{
  "n_head": 12,
  "d_mlp": 2304,
  "vocab_size": 16384,
  "attn_scale": 0.151,
  "tie_embeddings": false,
  "extras": ["local attention windows", "short convolutions", "capped logits"],
  "init_std_o": 0.0,
  "init_mimetic": 0.5,
  "lr_head": 0.00357,
  "batch_tokens": [65536, 131072, 262144],
  "dataset": "wikipedia_en"
}
Each number is 128 + 32 x the weight over its row's rms, rounded and kept within 0 to 255. Layers, rows and columns count from 0. Numbers have three digits each. The size before them is the row's rms in percent of the matrix's.

# layer 8 attention key, 768x768, rms 0.0373, rows 136-280, columns 0-95
099:136122128154180124149167128094136115198117147167145210135095146074144136145155152127129105131143141157137168148109139108120090153124111088125211080129099080130139172151138142128151122093141134089121147177126129162151161133193133152115204131109142123162132181134193165114079118145067183144
112:123109103146139187100128166102149153102194113104077051134065145154120104152131136085124179167179152149126160141158157152127122090158153161176137140124137135133142121135114155171103128117125172125106197191116133127143155144129105127101115087120114135138115117135159146130127096125131173137
101:110115115118095156085105123124170123135163162156048061081146111118180158158103104139189141130165141122114132140140198138137179095094120107121099117142166136200149102124122159159160102120121127157157143165117092116104153134103084158102161132155156137107123103144062153101156102131133147141
102:107187156147144174127156122128168114069152133104183131159103122147115127155131142094148091156114193126156079202156151075131139126207095149122094112134132147157129121091101153112161127077098108132178180106109119093179082082154154131118097125121082160067055133136134130215111107156148138153
101:133168171169076093163114078131167125129100142151087153133148131139115108114143063188079140135093145132161181150100088096096184135135111077146106131105172094136119133200126120113049109112172144131196105105109154110155119118162182183121129135188110113140127138116163129184174073085167119102
103:061107179108158149102087096120112109086138108085105115119115165169081169098113167112123147165055121124096089064178111149127167159149143150122173161093115148124072127129087160125161133137088108153139175108117151106192169130064078140148137107094111086149125106091129174159056124123152162117
099:140094117180179191098104183091177104100108179086140122161118189051125103095155110130201168107132096099152168143123134107138092066137190123108105151163130095116097101093155097133077076097102135113165161138143153104111173116124154155127119089110112138181088122122125094096153099161113147181
105:180132122175096122132136168086112093181143110124198093145123109079152154142161189146112151145088072177131118070087097113127071173098116192140183091180150116124091149158128106169111135151152117157133108173154079157061109088134078142135094132125123155121134164090150162114138104152169139151
081:179160169112088128100167118123081115160115101142164132188189119130099095155139123136169109145167114132162093138121148138172167100123151156126058093178133137139115178144159114114151138139111155133150093147112111103157073114145137134144179168117117067174172077194161129133123158082139113106
082:149104093142149148121135157104191137111117098099157190127138134105120143068113077101160130068135166102136098146150088135186157110115111150158085088161107075139093121129178182138140142109149122136149124124100141103139097104112119112058064136147117152093080161168153112062140109125125094138
100:104153143148111099118147177168095105136180125208121161152136130101098140130171161120124121108122118149118160140129146096074088171131105086105157143105147134140135136094131131142138143126127115165126098099086120132093129147106142138153097148189153129101163180138177107138071098139079135114
106:069161141159133110122128184140087118131124096175145119163158132145109132117194124135130150081093167133147114157119134096095103174146100060139147121141157075188137102073158149109125135096181130162148107105144116090078134183156128161162136124149167147130149195170174083140085075137128116131
082:129143100169107130117111085121163074077118170049145089070124110136152109195041104138097131144091115107148145137114110146176184077094151192156112098170111137109094146134117115121069094161126117100089137183180156130158097061108164147077131104157093172102127082098126148128119102069130133111
102:112131131068181081105090152109108144206096155115142126176169118122107095102139145177180103176122145121116178116123128074088108137125131145174108174108124098116103166149163122160131085169130125118115137147181161156057114058145139093154139117099212116172146144149117185160148107123115103160
103:120144124175107127075166189127095127153154070169085163141120075140113119128181132134122185115109111149069136098103135131084102168155117108131151137121088117162146120057161113133158185109173145128126092128110114117121120169114121072192106162143173113130149179140087136131115115181130136147
102:106110110101123126114138183167072174181100145135133141185147073140185076129185151172196109118146119137149096126094070132130138176137156191152120131131185136106078191060124133160109139162164138109108101120180140132122108088181123134119092137126179147125130101117090150148117204210202044141
101:153131144099127101143072131126083114169125145133190060163136077103081142108137139128150057058182165134049061119175119071137110198093123150160155153115127178105078108150140076104122149143103142098097114106050088191109114102125146089144135123133166134160199148125183093120132124069179158164
097:141169145130088142101158136115090182132092115122113116136186117141083113107130125118135187134126064189105125125138140132179139187122084170083088071120115119086136119152133072131125117130180168111159081136095117175143136138165150172132119132134133117154131146141172155084144194159172140100
102:120146133098136158144143129108209089099106145094139129177148084210153080078145086103140151145135157141122116171163127150143141094189139095149131121130188152181125108068104136141136136133143124137150126136156146157116123131145167122131129115145059145106083085153146058140122122103162098081
099:062130197134132114190165098130086106135132089075132200114166167082132091137140184122109111062093127070123084132126102147174187088103176122173152067117081149128140106152141126133146158163130151159103113097142155115167112144137161106098125116146119151182091107115121155124160086141091139097
101:122033124099131145097141081058148135044096179112102083129124169131130126116113117100076162165178049057138119154164119073197125089074140202151114147068080122094122116191067147146168184111148143177172183105124098146123102158127096121123107091092115117088155152157132141057114141095105136064
102:175156129124103119068142111185097151160111114131116109178138132135094085097118070128161107122111129139181147139122079101127153140111083111182123159094157104102104147169133117085141116078170145145123127108152128128093133146105119116155103172126165120070113119122102106186122147144119125107
100:147128126146206119112136178000109111099133113088126105119073187108094118181201142169133135165190140102114156109134111121195120108148168129110106086169075123121076135073157125202109120079088113125125071151117174150104113116156097129120122111155154142158121151096162112082112100121119180122
105:110127109138081111113138093114080089147119142130109139155068106085111126130158095190102140119129089150179142126071131119079145175133104077097075127161139101175132128113107134125144069090172169164112117132137141132026190089126143098166104108138174082161129155176160095174103073101100133111
099:180142126120105140135112162142139101187140109050195198113159101130090064106135092170146115147122137180182103122129087131081112162164114073197083187115186160101105148106122147073069127173144160142100147144106145165140108099189075152136127141157137113119155159078154202112097165141153144120
101:160086107123137130139116154115167096102168117111101138112079163085134104094102121098117104170167095150206129110134119124098074072132179107088128135148124148121153182148111089095190135146088137143093177109096084124153122127114108196106115140069115146078096100138134131214109125136121108123
104:196154133174065127110146099110094144131122104159135093109118134118124201153168137094091101128125115097155141123072161136121151074112101172159114153156109093120072112127171090113132125176166178114145134116109122093125105130195177114141174113150093130111177176125095205124094121147113145148
098:128156098077092162108149171154146182130159115178094073132097122128151103008130120129158126168148146150138102176115111107086177127115079188114158114149130167119166109090161121163129142101105097095149146195086145086093134115196145108104119141096161148127083136109090115141159148061162098119
102:141172081124121185084175120133082124078110115111134143099137072191116087116060165101128166086060092171064150142130080124084064164120033136109159089128183155092113122143126104164112125146108135138116113125115112108125153113154175072127117143125116097083127082092125088121154118093122104107
100:106127100118104134143135098166161166148137134065157146099084105151176150101075109067198129133115157132152128158152101098144140145165089140150138081110143089124127100097126128124108116078164129102107114122148124104180053152153126103160071180133098147121124157072126093207122098068078157153
099:101065151136142106175149128105106168180084123167086150103127117151126127089162097124179134113141096082154071082119181137158101129101142078110117128115121108092169171118096151190098165136126150099089169084116117119082140137152124101135143136115153151173190172105070099154062121165109142144
100:093137113169114145115103140189189141147151094155134140094088141170163133100125110112131127147074152122116175144113087072143112140186056091116172123165121103109121107097151118122152111108127137129148130124080165141107129069072173129132114130138088135157123111142111111139109118091143102130
098:159139166059151096136131119181115095083125132140076194171119135161161118064107140140102139116096137112094121088128165209077146208151067129073154110113165113157116109161116149127123105183113122139122155134109163081123149175147107126094163130186134157142127131098109086103097176149084142100
106:115107110141112139119131133138146142124122091095147147166171123141051089117162101189151102162109170128167147093122071116116101200116165162129117156126130121100109126087139122098124107157164113142117127121132145144151145096123126122164120137184122114151148162150109144113080198170141135113
107:180160116124103144097140111134150135123121080161109111058140135077129117122088143168138141143165103113101118164097177174160109139119077134106130129129114125149150069178109107110142104162085134109108168130139173137132177139125152142162153136155058173123172201136122132129166115050141086143
103:100163183108093140134101128154075136140087142126116094130156088133044104111131147124106176155198161185059098173136153106134111158134077088089068158137121207076077140099142136104155190135177128166149113160135194133126176133171107165159131098124167153143187140154062111155168094179149100113
095:080170143151135085087100111185078080117114114084153139139160104146124147109070119132111078085160122176059180110099105108113108160163173148114160115181153143150173144129150129091120097139118091176110072068124149122156090133116124080101075108118122126161138098098184113132091121109195074113
103:137079129153081139150127168132122081017122125133151117062114142129090165073129162109162114166131166167097114146108203160136147140147123121154112079066129142140049095149145132150062152152136130180117162173131127100161121111208154160124111134101099158165163106046179128095127095101132153177
096:077135152149114075087156114100202111179116137148126165130140130080134047128147137114082142181101139140095129148137149161163125134068057164109135218141129116106072170129118181121122153135094120161108087157155136125129193132127060106097115176160117118101102069178130109137126192160160155041
104:143118073145147126109136215125062075168156116097130160118127180114131082135154105121090134127168116150191113082104124135195157077120238161120193148121092189124130185116113121140131129154161165138155122189095115094043096108168081133158123113106179101175046072141095147131067166153135186146
101:158122110127100158117166147205135147073126112142117129116111153084102077100093131106105089163075119203102157155171168093217093158082113167199126132196149073142157102118119111123139111121090182159098160181168184125147145110142170195100138128166068114085150146212093136170121096145111122120
096:143176194124132146169087178105097173100096088032130151181083118155160118185112132077135119104126145173150168127160127133098151131155110154101110111110131142125178163081098145134133066106101188156150126118161119133195148102176109163131139128141140121131173157167104112119118122125120093145
102:140095127144139094109077149151188082166134071173121097075099134131165190142162093168110145154149124104145099134113116141117128133170158097123108162136124147137109111167131100117096150179086153143184142135092172139101110127089112095090157099119159107172143146078146120126185050171168101060
095:133188107121147197166099126150150117108099106075199092119099136175097113150148125090128124152144106142135121167190129106137139089143089105137156128120141147150126097059104152093096147111149153121145092101121122179099100088217152155111137125137096096049116119115176083138126058143096066075
103:161148121070119103117097141177082155098113151123119085031148083125114155104135144126131130184095113129144112147111142124130160169058094171163134190103172125135132025098095167126102082108096115070085120102124098066097189186145136159140164050134097120108133125162124159122095143146135177130
106:167096138180086129094141149142117138117170133152182136169140102112086122163084170109098146149075118100154110147079073132066121128092166140170141150172144118159150097117166109116108122116145132132127158128152136119042109141108169120074136146070090115161143145164207128133144154155108116161
102:182144138096125142089098145143158117090112138165082080047109117089054159134130087089196110177228171047118092101146173128185158164078115139135098168045165160170096136093158177111113150133084148079116199167100091105152123119121130166145148134115099106103142166089103170139160056145129097186
097:118135056190122024133177092108094118159052155203133102126160107095134173159041065108129170113121146103084149140144114173154123193130119127122144108152102120134089119176101164174164096096087095116101139192158104098201188127106116116104139129126150169142097156117145081183115117087097060109
098:101142133120125090136179027121137152210152134144115145097137149125138147214167084130206112118138120090141118160074127110136188104125118092102104149122155140140099131146093162092183153170071151143155085055122105109080186129106136134130143096085170126140122126101105117100086144209106146097
101:172158145113118134166161060102120105145141122117092101113114106109125091154095142087085121127102146172159119159142177171129095122119142145120137121164097152115094168138100089136171154127111137138207095149079113168131096202120082138158151097125175140166166126089110140100150204143097112108
097:165129146201103168134160097095111103144144067127126138093145082160153118181094119092107170077146163123097085202084184165120111142151130083102085139137132201092098137131131170136138137097171137089117100133030149134135126135123162153101112110190156152140159125116138116119116061168125128170
102:069164157126148073161099097116154070136153138109116163145145182080192120112137204161122120128076101117083196166143122168146113126165167127109151078181076123124147155200125087150113101120162104097103098107156125115083132133076150091197153096069181105144099140108145107141067183156122116109
101:113154152090129157152151143131165083074116116062130121118086158163071100108093136109097129148128183088186158130111137089192122142113076198142105154117123144107149198102100117123129126148077135117152120093126111103149090126108106214084087084097064105134099080105118187135115084143096176175
105:126095176173130122134138077106122109116109125124162104154138158142119074135163145168096160108157096197145142133176113120137094063202088061146078199145140115060116183098152109119110179122146089087128119091099132186167092089090106158179149127140137097113165133125148164154126112125125093074
097:124157090194077139157133093159154125202184164105115200134087092070129123172139164124094171165130173121108178158085079104108100121158078086135093162174121176106109132150149187168177088108185108144087119168156191154090081139124156130132085111125114122106142172149122129136141131105086168145
104:098128129194080137113101110114107120099129124087112164091088104062210127132121067127119078121133205127093111169114161128113143091207093138080168152108155135104102103119163120120141178214088163116138137174170143126092086140129175088101155168092135131109177104064140153143162132104133139169
090:140122176094136083152135127079183146151122181226094113076133080156130142123137081153178159152107131051105118113114173144135111122120098115132149122118130140091125129084134117069182089123116140124097149138094139172095112131138116148050132138106154162078123148136148166160093112139109157153
091:105113119156139124080071145131105146116150083081121095138123164120151163080177163135074099193162110154156124197091112090170105088161132169110160084072142100090111145123095110144121137094129101096121054170119079134126189143140129094127083127134095087155110121106099104141123166159143154094
095:179143115135140164098163048175122123127185138111169114129134180137097109116134135129185140128126116121138137101080114156126074141141161156138123158162172125149107114135127163138151093177116175153128136095137096148171087089165116151143176128148122117116154138109123165177151140143110134121
094:161087190131123101091116104073104124136130149162096097100163128145092126136093084101109164122134102098158144121118103130138131186115140123148145124112135101102177107111068117150130099103088094111058124121088138132149115097171110080187172145106055100118115164090160083134155141140102106116
099:092176060153119104113117128123177086121155095122111174161121088097156167096171207082109105151139176154074126147179116128156128126203179140133163097099178091105077082106150133147142134153115106121213115153123098061153156117121102171111123130096166110137148176166127190122114087140240102092
089:146177142107162108122174174100121176184185124134093168111086116102152114202096121100145090109181123098066145211169128130127133100115104151120065119107134105078113096127156135108106075163111109128119143132091080068144156114145140121148194155145106155116073126103084142158128118115098125141
101:189080101111145117107138173088109157148083109066111126081133152173120067155127096147145126126100118141133102125109102156139122154108144159124094177152134182130102175165131102110115100211131115168130112129151166167158078145110185142121151130126082116095130135138182071135113196139050053150
106:139079162119116131101164137128078148135116131079163102108133109108136075175050119170074143127141159136197128115107110157161085127154086151087097168138152179169131115174094120146131146185160117151066161082115109157123106183112214159128118096105109089124083136141129085099189192126109058120
105:165092125095169118116152135112122140123122117084093162102151073170206111137124162124119143076157133119184091072122101145127092144145094169190142167114100130114106104183134129107125126114163142144112094114162140093188097117090150131138091111087180113108191097067145116111188182148135092139
100:115150110132169099107097101133105106104136127071111177085115094138160157120142080096127161114097137163138147144139167068098132136128139075170099155113132093153181144147126183145137183131121160042116125118154109109085125127157152057141125146132123172127157169055150099135132103147106107057
103:148151090139138114182106110135197087103041161077168172118150147136127195099164139105135150156114118094095197076125129140115119123106183173098128111106097148148117146100170141147086142134114076161102095149061105150156028077141140127112154137144073127144077087116104202201129133122136170103
099:173142145134063130117137148174174118113162079109141138166135107160120140115119167069117136090140133137131109091114128132135121114119057136155120107153143048159188113151141181170175132114108110083141117111124098192030096053109166093161141128105177123166171137101113085080151182125174115135
113:130123174118138140162173128130118129193170106119129084116148081160161116092060180116155149112149107203134079081150111166082165117132117126109117202144142152105165135175153084134127141166142199126125099103186143107111131123092178150109125127096139096096151067112190168136171234107194098158
093:059138125195216113127134152096097136125144102119139100086148145138131161110127186184169159105077097149071177070088097135164069089129118093177168113125196146079119110153104132107161139176104092102114083123094149120165158166104125171118073129151208107130102097135103115125131125136142172109
097:064146139176117115140170155123107125106164162102106169142150106126126119121070142105095115143122179148170132062123076134112145119130100154108136120143111141157171183115148070101067132161136163114067167052122131181090181126104142157131120196105142129138159089118163167149174142103170168128
095:155123143102142125101130146131173105117154104104083106132155141132082115106042177090118144097135150137132099087150089163130193122126114106145197186115149070131174102169128124118087111060137146102107151120102134166075161077138176145062118132119167128095125123120126157155106138126170109111
092:143165089142170132146135113101147073142144136084116178197075160113130164086087089119109174140125189113117081147112149118075162154157178117143149071136126139142139127144139101049103179168104095154157115110092100117169175093113128120139178092126115147080142146112089149147092125137108102142
090:091094124074106139087161164154066158127111121160169131137151157119089143144177140150179180115128099160107098094064134118166172137110088088116162130104147150123169087103117198067142043144184084154116084088123162156131096110073122105145151111135122173135150102109088075137124114136075149122
088:118158109179184100104095108161157119103091179159083114134105129122102153137122114159197103094104130128123133113174162091049113158137150136107141100143111091105159058094129161139113212165063178037197096079101056142158134091102133167138093089154123111155157128170056163126137174142167180119
094:066193173159156086116130073126143149080192151182098165100090175089197123102117174169146087136098192127065131159136176137116166130065161109169121158087143142080132082096174171104116155193157144125120155105070074123129159112124031116136176173128189162118123155161123131146124158159158112094
104:115159117162094094134071165154137135136068073158111127142076175072128141104157139157145136164071132112114176163213197074161105090205142125156141084147158071086132130066134121127089094087141112095120072179118137120125105170169161154142121160166108124144109143095072118116120123090124161159
093:050117208136118143145145178187145136174161116196115102117150122109123122139139149090144156081109185167130135103087135142146147051049091144068136128164135131140123105117059081077136090088138165124136173177173101184125140112112129159091118152138209185142133174125103164143132092120139133120
100:100140181154173154110143183122131109090182131218129124152116156109087106139132133092094111125094113107119197163123149167106083131174157082113180139087188045139135132113139180152137168131110092126144147140126091091158170119116104119130202106138091153156096177174103185131118076082113128179
098:143161092111110134131077067159110096133064109163120138077105165143113129114168124084176103113124186139061125111133159135085151128197131109160126149110126069172139132128147200153160167192110137159145059124102026140102140112116150122088082130146147121142133150181078091101144099172166191087
099:153138087164095096104145143131112102130122154097116107107114173141100137160146095165117095184096109130177190116133135089158146138128118138095112105232119154154117162156100084125085111154092111120141092125143136200132041182153135107127130184095080126140117093121168083141104113106081116125
107:137140070105108132050064175170162108159213147178070131129106093081148098136139103111113108145095127137063096171154121118116148180137123101073115127154145075127159133122177130132111114094128138154128126110114164108151097173143104135131147154114146099132154134135166024132132127100101148193
094:180118137117147088139119097100145138182159173138077131172092145126137165099076109145137147090139130135096157120114126080114068156186205161078093085160130123101123138122084151167125159056169115092088122145148105122129086122060062107117113149097077109134093113134087129161102080143119066132
110:160130148090157143147209105103067114183175096091113171169132121156085116069093171107132146138112107194139084096111111166160161107073094164174169164135188197087080156133133098158134129132141142174125097078117130108098135115125132124158093172089132112113180093156139147119106144146133068118
100:138116154101102144094140137103081140183152148087129098101153077178123107093078174129158117097142120176122088098120063194152169109145130079147121152085139163120083123201186074123147102116187144132145137120153124107114176190163135135128109125091147137100243052117145126109154123166119066107
099:177121090160101122179155114173144115092090092142153170117129133086111138085094143097146107133112087072110191114089097122129081135186169164127122131109091176105139128116117107142108132165108081115174074159092150122120085109170099161123117097130116152132113100085092181109088180139115220103
095:149185163115117098112099087112087143119115168167091074110110172155144151139176100174103087208077100167227134143116104130070174166091153170176099173164140120132110136137125078125123095110104109150101113165205133111160052166178183175095112172103119119087092106090140092124195124112138092147
101:102074140148135176116079167077083119089125126114104104139112082127125167168080141097098155121166124110093127146125070126145102092173141176094161126084162147134121088126129171153165096129136164128077156138126145120196130102113130100122086034117124141126141100097132120161078105115103113065
095:056128148119087127101147188124122107137179114147121140174141108118107126118045120154130151170153099159136153133163048118128113172096139170100162172135135123156153154091147116121154085094134141178098168075133156111130152188115102117132123138129138147135142087092125093139200166100071092158
099:179096176109230136121123127094087174188104155168167111136126179092143149129123188107133081152148140139107112095103139120117067128179171117165091089082116156076128071086097155079167083105130115121126148145215099129123113145106104145098115103146090100111168163220115120106097159143134112129
102:139158130136100098125163105140159063096080098121134132143116197132067117158178051145143130187111075105120148143102168102142126168169130118143094147096147134117119186098113157155126152143117149111146095150098127128143115126097184098101152157115035118165067120113181109140147096112127125079
094:147159127116062147127093140130136135069098128163201146157137146071172123042096149101118110130148145071141155154131084137084200098060135168171146154145115143131146097137134139116134126134110120107100163150158149104115145131147131153092096077171164107050148090101158179126130166049166110104
116:144074123085123136138160117102160173145182096133148188123196055148160132107121144090132160078157086124133031135182093137161140063159119144124123140145153124076112067142145139113131092158157131056163065141174076058081178085082160116127114151111157091058146193154138078103114145133213103188
108:198150073181147076079149123129144084146112165141129123057128128089111126156167106083108103140100160123166102170139167100129090140108104139187194102154073141109160193156082114095153074142186066093137152077124109094124109109135100091120161171113141110085122125147172123090159095104101101123
103:084134114152136149095124193156113131087090124164145103134126186082094156164143095151158065136140140112130171129117131130105080120109146116095159142123099138119083133079152108073143096146116115139131159124109167090164109170191082088150158134084149176126053153182113093123154114090111149137
111:094107088151095118097123149120120079091097189143125111180116178105110108126160051113147092155098134106084175113143130102086088175103120119141136143199138073115168176090095166118116084170066088126116122155101153088174095085154111127108164150128093114175065163135092147099136114118053151144
096:134097172138092151114138146138141186094091144104150101085174208162098121181100093105125106134140148084100125113093128145155131095155131093140151117157107123156159083110213142134097141168168127108097080133134141135099159066168081093143161062128087116098064128150084115091100091077172144060
101:160138175097202117139113217138129106162148165130085157125116109175109093048174144142143160147067073109127108105122136107119159179065097102096109111196132154101111103136122123140107116105126104121137149139146153117047120149127084208119118151103193145068152114106156118159094132112086147193
101:129108080125143112135157088092111119162081146173106164123123139140122116102106150091115140090156120127105109150164129144085144155199089102152142150114125070170166144141111172163131083121107130098090072141182108147111172131125103114149057123178131130106130142147096082147121130112142155086
103:115130092176095094116088109131136143132101174130112159115093143138141106124196025132129112159094157124120122163115143069107114195085126058166113066118123105144149159091122162102137139127053078129137139179101121162139132204130191141088141168110124159124155216119106115130172089105087127215
095:103076156091143111123134197124119153094052098107130109109103127099104124138138141171123157134113103164106142146113154101156099149163119099142157137084143134121092080165114099159128127069127086126191141145136137089154086137207104137129081124156103110124081157152108152118103160089111141115
100:155170116113156139095088138127154128120106143120094121123132173105149077130184136140109141141109126118114150138129137070099150108180127145131171142159131117138162142141141112203145135110097175135143062105166110122140105089093128170140121077166174132070137120098169054131111170080208142134
099:111149107104158119156126115164189116143112166125168063131122125077172140069218190176154156076161164109147143197182155108135108043126094166159154101150138186133150124125150128099160162138166083139153120075135098133148143149087090117064065165112203127078120145102166122090193157121130095103
099:107176107198128102136118173160119074139045155166143060153102152167097127156157117111122079134092144110093175140082140091142110109092129111161096130159172141142131132151103156179085085106062096194096132220130118144178107077150155149112159171096127100168091149104121173098138104091098149102
095:116136158133064125090173064118103127132126145077154133122143065170119106103169126141104095150119099119181083152079148098096153161106132152067121164115123168072035142094083106106122172139090106115154175153147121138131101139127113133125104139075133102104077143160152144102117136151121121165
106:138120130157104113126135106136166135154107115127148147144033159104122151086225054117112142163119151103105161146076178028087077083139152107156065108112068125149127142097131107120124146119084120158142140146076146191139134096131114115089182142127118067173104153169111181107137085118097172129
098:149098156131145082146096167111101066107192161111045159131132166138078134143021111161181195164092159177158106078166157126135139160129131115103154112197163163128103181184118052103097105104110223081118166115175194135190139192143136084128154165138108113206118179100182154107190082082110156086
101:173161143117046111176125134138117147125096105151112113126097152148116083115117098137172155146168096160169123147164173101093133146081121147106097085162143138058124058110125147088134096173102104091153116127145115137103142131146145139123150138166172152167088086172151102091073163120132136136
099:144127183184174119146085125114096082121193133072149133116115075124089119155101140138111109167099102128153075147153130160133129127157099058076116063137165155117129164097187121155084150106134160106099164115101108182092081166135149079119078147119079135093127133158179122143160139189122130168
101:100132070119126120148071098145133095088130174127172107113115109146159145128117120096138123134137143127109148164155161142127121098135111124227184137133092089155157147116103181084149100131089114097096121125140130110138145068133092129143143070136105148083123153187155154177120148067182198123
101:095140128083173140135121170143078096096122129132156083161155090152136117068078180095179111127131163139150094069098118178092133122048109141134146092088189157133109101180151116121101134131141117064139183124161140115068166172075112156136079149142090101117137142098187168109138143180153114121
096:125126131114145131070170133085146157099144156065108098105150113137108085141121102060081083192072172200147193096084135109077166106058101097073161122121172128119132167114146148074089111141117177189089134106071137140134107144060169197107159100094155145157067159158143127160198149156079148177
097:165141099157130119133115121135119103088088144126147147132071179123123156113135143122145123167081132173164097132087185144131079118087091113141105072149101080145105142124142177151132098140170075120163123166149095130127130101141074111148125176156080069160092109061137124093129138123134084203
096:133107131186138135108145123094160168159186142080094153065141091197123080105069172103150080082154170150090045095131136123158178074151087116146136180149142147098152142119142126084082132120126192113176053117106081121118212109157164150115091074126144107086209141167128112091127124159153147160
105:113123104120139149112127110146148153123112108137159112153215143152189155079151174081145135091149149118089131144142135092141116079145088130185159135083134057130112112140117118140152187139134129097167088052119165094081159066093110093161089096172153097046136124129142184013095135133158113158
092:112104117132111120114168116164188156132136114130157160167136147080186111090151159137132105124121144100107120165077109169107112089145152194137139201088075121115123106115133134094132176094118097109120119061143112085133097064109148128112169119202142124132164108165111168164112171123147191043
101:105114152115170133112124068141116149140106120058160144118092091137099112160145081088118114112137097078091046115132170070106091150110065111190102092105089160131110119185106062160190119124126172109111147091172177117153141051122160097109135087146150084100101174147184164097156156141166133143
099:073166157150077093100151119113129201111146131111133188101227177127077132104097084091132128127138096104151114099140100091141099078096106064138179126153199106091093189144170107065103136132107180087136081085068076067085102107100144108126112116159101080065083109155145159074202084166132075160
103:153111189109147110143162150207102104132177149090095122142171095151152171102099143119143175138130152166194089099142080164089148131141090114179124143133128102083148092141112087085114155106133165129151163062081099117051162147121128158144123185128148129125137075092126153101127183164122092086
102:138098084098140141150170092137164100128178085157148146199197163145147110114143161092119172059094113122155103108134136137106187149128100129162068141112068110097153107152127140096161137120141065108162116141187144122077178119142155151158120100164150144083143108135199197115072190162164146140
088:083153142102079133097138159109151098139175131123135123155118152098077094112176077141167115107126087103094145133143122147201061142095122131119147159171131106123097145153136097130089098142145148100156141178064153099120121149139138095130106132096099058092144196189158170034117112167143146164
090:117178128119073151101141130158110140180101110110145163119145119095161121132121106157101171137145126166164130140177145149142104084200125151104132117098135207131125106110111165082147152136088129193079062111155113172145153096153178095120120152162169092101153133195049121168129080159103130092
098:117074103130163037131089138194116086124138101189142100120096161101145131140181109105144180164116112108135159128138159149116128134120147083105116143128087039165139125146128105154125154081120112112121145170126112106165094145092144158126185161099153135071118124101132097151077180146171158096
088:099113144105121169144131113162082171151101114092095117107129086184152139183191102074094130180152184069109124115152124098085111134146122164174133132113150157141194113121177144135123179127157140105163118147083143144120129111145125139132184076133120159120170191135194094164080096146117190153
098:148122130166165144104077095122141115161153123194158109174174172155164089084119083116179163124103087138121128107125117158154122118166142045107161117152162095105115122156112098086081111174098126097145109157145183089166060154117108216165132172150131117162073138089123095096114200146135118126
092:149142085129125146136146110139178116103138063123160113163168067150067139191138138093118096123181216138134157105096178136115146127136088192116176119166029169115184122142117128153102167148165092141165097102135144109095155105146103142149136150104150169146139103122123089110097210151170149146
113:115154124180163082129156123122134108124122077181076114150093134130112128109148156111166175066163142148110143078114164141135113146092142103113126107120135070129159095196125097116173126182145127135171147175111127089076115215104121197134147118103152199187146134075077143157118152152201187173
103:136085114143150148145139199095145194141093174119160117087103113128069126126100124105066111155103140215186106184166075097139122142124153173158131153105137188083110145160099109119111094086080195144118129063139106180092113036149106135099080062166116124161131102119132124126130156106139077106
119:134112159086111103132161078108151120178094160116138122117102181064161118099092099151123041126065132142150138082127116178148127121162121199112111146135083121162132135129130109164093139097162122156062088086180158139136116115117169148166082144103088098092093074147129146082113181121105141126
096:177143150154154116129096108126138158196087096152153116142135164120112113126124117135140154154205135197109115102108120126139113048150085143066145105123102183094148109146085077125118120105130160094128080132125116187097124089123176166124116077123165142095114099109097186141102126159200120084
099:130102132133133137138171068212139145141121137097128142154167100142144070113188153132077130182115151115113095115113079110140152133120113136168140151100101057124135110154118177106165153105165174169130177042175149181107069097156100140082079147126143161119149134162098115168147163071146133098
106:214133159133126159128150131168160192174111183143137136074141157108073164109122138158142107131150054096150088085096124116147102126162168039174085136088158129075103177091102067072161147128112109079128130119081147159105122142108150135140143128115090129135086145114121191129149150153131149106
107:078085171160155125085181111120133133070152149103166164138145123106119162116121071155136103155141133104188175225131176090145098069125110108156145090146109094143164096105139109079144095135108123132170199146089147106180087160117080084086134101086134116133103179150136096143143078142123140131
101:064126156128136110133091159113137076112123087164110179083098174096120151087117116161135064132102079138149105141121187130132127154155131120149140117111113139132105155097132114132067118100106129087134146125094145172107149128132145197087103170114111127164149153171138114108182136153060179145
100:103159120100122043155119115152089090167156088064119132170105136178100121131160198117126135164099198127124152113149096183091115131098124143079181052186081147106154188135067104152129091147117143107091139148069113117088158115168156133108139157091109150158124146128122184167133104101138088077
097:021115113125138142106098098087158126103081104069120109104113088174156127111132099215074136125146124110079138188190187152187122062074092132138146137105114083157094082155161157142130141117079076111167098158153140145197108095118155121096120154169125137105119190108145101131103093073118085212
089:111124114140144139123121150155169092077084083152138199102100147115112140173117083095106114118097129085132151178193196114152116176075145150106090123069096118147119131058121108119128116159111115120217129125147126126162144124136107119117193113083122138185151153136193118105067113102094152138
084:151085117063180108118143118097162108125134172110121115189137075099111135102122132181199124110093110158169131103126151135157102093086169099059114138136140129099053113154126102139177147140140142121072153163131112142151092168170195149141149147176113100070078130121093189086117207123147119145
086:127150068079166203085144185141126136115096122124080078152185204109141134127070084157081081136100108101146140153173177129135151091173132199191139123118052153098119214147172107112078130109119179083143113189104115148169121142115109173089082116137119137176062146151160145132136131133111102125
098:097156112071195131146153123102137105100099164060130146121112134116132123081132137176089135125111132186132125140118089126181148148153096173156079126130167165104116104122105159097124139178132084144089148113124104165138187122123122116112082133166070112086112141135108201112136121110072077092
101:126134151133091081123129122157155101120157086158100086192125136149124138099113079082153128139136176088111143069061179138095110098102134109123141098144094093156147142136151132109099132070174147111149088151136125116111152192126153160181145148099155143143142064172150122124129126159173195107
110:154103155129083170092108170128110089086121119086134143093173139158088136130160120116087106153060105149158128127160101059133115138097106124134091153138110098148138140092120165114131138057138132141114111112127150168161106142094101080110146087154052139121176117193118111176137029136053146152
096:104188086098125121118160089135102104157143077178090142162116093125089154163133150102158145165169162099099186097061162158117084128142126120115146115154119102132162120152149123102124190097183176107140099157075155099072145102127136154180101141104215185114153123112126092107119089134193204104
112:110114099143193153111123142081138098091123144098127190100116158119137163124127118132115131158097107152088151212134145118125148115157158133151118154143161088159127109107146155097105102161159109124120150158131136131137111147113118108094172132119091096127149187121154107177123066104084102176
104:121109121131184113142135175133135206124144165132114156056092143130178138104071130138097099119110131115101124149224148090162120154153157090095169128085164141100126090070091134080087095150081122144157126140154140090095182094168110148089163137128107136179114177104171121059128091083108098107